config.yaml
head_dim: 64
attn_scale: 0.125
bias: "all"
schedule: "cos"
Each number is 500 + 25 x the weight over the matrix's rms, rounded and kept within 0 to 999. Layers, rows and columns count from 0. Numbers have three digits each.

# layer 4 MLP down (transposed), 768x128, rms 0.0539, rows 418-428, columns 0-127
497499499501500500502500498500501499498498499500500498503498499500500499500500500499501500499501499498501500500499498499500498500498501501501500502501498501499500500501499498501499502500500500501501502499499499499499502499499499499500500500499501500501502500499500500501500499499498500500501501500499499499498500501498499500499499500500500500500502499501497501501500499500500501499500
511542478505474503503533505469531476550463505519493537509540520506498456470484492467495490459564479479545540490472459498509534504498509508495498515510526529495503472521512517480490472546482527501460474496479478507506485504518510502490486507524462472502516477503468518550518474420523474492480485523543496503479494481516527491474535469527517496512533500521519499450494469461496510494519
557475435538483536530502514504491454508544538487453454482515474497538501503528491519512511485457476569490482487560509466461422477494460509510506439455506522459506513472515507539515448467487497467568522491471446467548513501458514483460522507465468513508524482561512565497500482587518514513487584463511541497573471528476576451522510508539508474415451516482449525509515547496472414506432
440522484472530571508474580519482498509548510481517472508541516485483518475551482486498462476501543506490466459479478516523525503487529493515468487500539526445492542509528491460500508509491505502495532483462522406509487496491510525504473477494540520532457493506486554484508525533488471493508472427443542560527509514534469474467489460473430496487562527503475479477504498503519497504581
497489580498445481476459485503497498496460522504515544493500531498505481413481481466476504565487472465494476543441497485535526495443543514543500511476503530530497534528437477480463499485510468517463478502546515493464560502525496451578494577444524496481501542530595461472506515483501491545516514480476497506437536483477453543446482521516529447544461512484565516466474514501518455518531
500498501499505500499502499501500498500499500499500500498500498497498499500502501500500498500496499500502501500502502500499502501501501501503502501501500499503499500502503498500499502503500499498492498500501503500499501498497501499500500499499501501501500500500502499499500499501498501501502503499500501499501501507500497502499499499500499496501500502502495499502503498499499499500499
502499500499502502499501500500500500502499499501498502498501500501501498501499498499500499500499500500502499502499503500500499499502502500501500501500498498499500501501499501500500499502501501501501500502501500499501502499502500501498501501499498499499501500500499500502499501500499500499501500500498501500499503500501502499500500500500501500500500500501499502502502499498499499501500
523452483512549509528502491479497495526566480496551493480511500500506493467522486505484517502465529522493499485491531462544512474490493549474460463470530475488511488433516501478450436476441506490485569500489453495497538475497508560499491544498484501515467530509509532507529509526511549484462525449527505496495497508508477496522507492523561490529503494461430582550490528465441505518501
510511497468510533538474487511459470516490516480495511500511481498519515497524492486511494498501534527507479510500497469498452496469513499488476487494493537493516467489467491502526505469453517489530514479534495498561468508506486500517482490477480458477504519507493526472552508540540488500509494448523548515529443526487512496496511516514483498499505480486521510501465530490441504536484
488455527509482474464521503509546522502503524507476482467514501518508507468537527466534471539506527490499517455589502475507494474495485479470448491561518486510500494527520534518515528527517528527516463486447520509470528497481503471514520481540533482506473500478518475487527485487486502511545515488468452527503482506517538494471499506448511476493497470536512481487506489523491499493468
522460458485493491563478512466466535519562530503524427435499466493513470439546545486463558495512486481529439518470489527457519492467432457496536501518519535509551513522532544478494527529509473522444541499469422498476492562498526518460482504483570482477501472501452533507496479489514495571506512460465489493550534454505502503455517477485545486500554512457521483455487473502542483588570
# layer 4 MLP up, 768x128, rms 0.0839, rows 419-429, columns 0-127
507473527478510508504487513510482500498488504510538480491498483520478556517520500500510513529489495507488457515492499503489495501459497525489507460512502492485525526510516509520475463488499451461503477521528505503495500512511481515492520488488499518489493504502508516498479521548503509491509522489477522531510471523480511513499480512497510519488457523481523523521523513520507467510496
475362564541536473528489533478474545492529458506530484515551520501505512473511518507506509490479523505485465492506564433529532523500524519476516452514541481484558577469499482493481463527497541413462503436511492497488493501467530460534518456507542494503522517534495502423452473534517532410491520487505520485536515487486521479517584436503541447533449483474450447529527525508495538472520
429563501496476491528499499503485505479508517534520576504483507504511484447482505462495507499517496538473455563482529532515532501508582566548498494462505473463540524461515470477475514509478452504445534491457456483518426513496566508498460482489531502521509522524549516518482510511516490450459463448462508491512494458498481478540496396535537486469506526546481443509513529553604462473495
502523438548476507549564471477498484491510460506510518510437495484501476502492423504539521512407492503511486532474547545519517454478519515447522504516512472542513484507441529517486477502497491493504544506500512535508542501548522509485500509463458518575491455515450474454472488530430591506473543523520501436522578429526535479458553491462478455498496530527461502524490506446509465502508
501503502503503502503502502504500495502496498506505500500497501501507503504495502506497509499498504502500496504504504509502489503497497504495499497494505492495503499501499505500501499501504501499515501502492502498497497504505504498503499496500497504503499496508498496499498499503502501506497503500499500500504506503501499505497502500497504501499500502500500504500500498503501502493501
501498500501499498499497499501498501501498501499500499504499498504494500500498497498500498499497497498500499501504498499500498497497497505500497497497498497501500499500504497496500501503498499499492500501498502498504501501499499501500498498499499502501499497501498500501497498500500500502499500499502500498498500499493497499500498500496500499500499500499498502500499499498499499493499
500555492439496486476540494522479483468503501486499481473509488535490480551453480510536502534460488520517480481512509501531505512488500497495511507506481489494481524511464494495526517520548484488493486558490479493497466493458484506510547491472471506536514525507485490517515515511515480524487501493520495561490458508500486542494469537516497518531510484504457530508531508512522526479442
492486492461515441470536490470475504504466471541535495518502497486518513487449479572512497518470504552455479487510530428502541502514464458470479487511460495515497520504485508495495495508515531479458536506500528488457519472472493496499467524524472527477498499544472467510486526505463544488496538537526543528506513493481527538512515517516492506503498476444484504529468477511515460475471
491478495554511559511470511514508530489475508524502544471549489533531501507500473496524490473512514485488446517527521503471504531523466494494482523489489498498528479482533445457514484490460529512530514482532522467489488507501526493499475535507506525498499471499484542447499481521503516471532517448481540489532489491511485482489487503499501516489494533470475493494489467516500538510504
500450454495530524492452522542486514525509480537509518470503511501509554490476496531483478450515473518535488510435539472505515534505462578453534495537536509490524443451528443472510449519496514539508483506512527519482498481534587436516529548546511548539560459500432512485492512494493551514487529514473531444478510499502530544488508427503476449529468538528493503521456516511452505441545
495498504498500500500500500504491492493494493497502500491503510496496501502499493505496510501502502499494499498501511502500498504507499498504506499503494512498504505503490495501499509503504494504512493509493502497496509502501505502495498501501507493495513505482497495499501500499503500495499502495504500503497505500491499505508506502497502498495499499496495499495497499507504499501501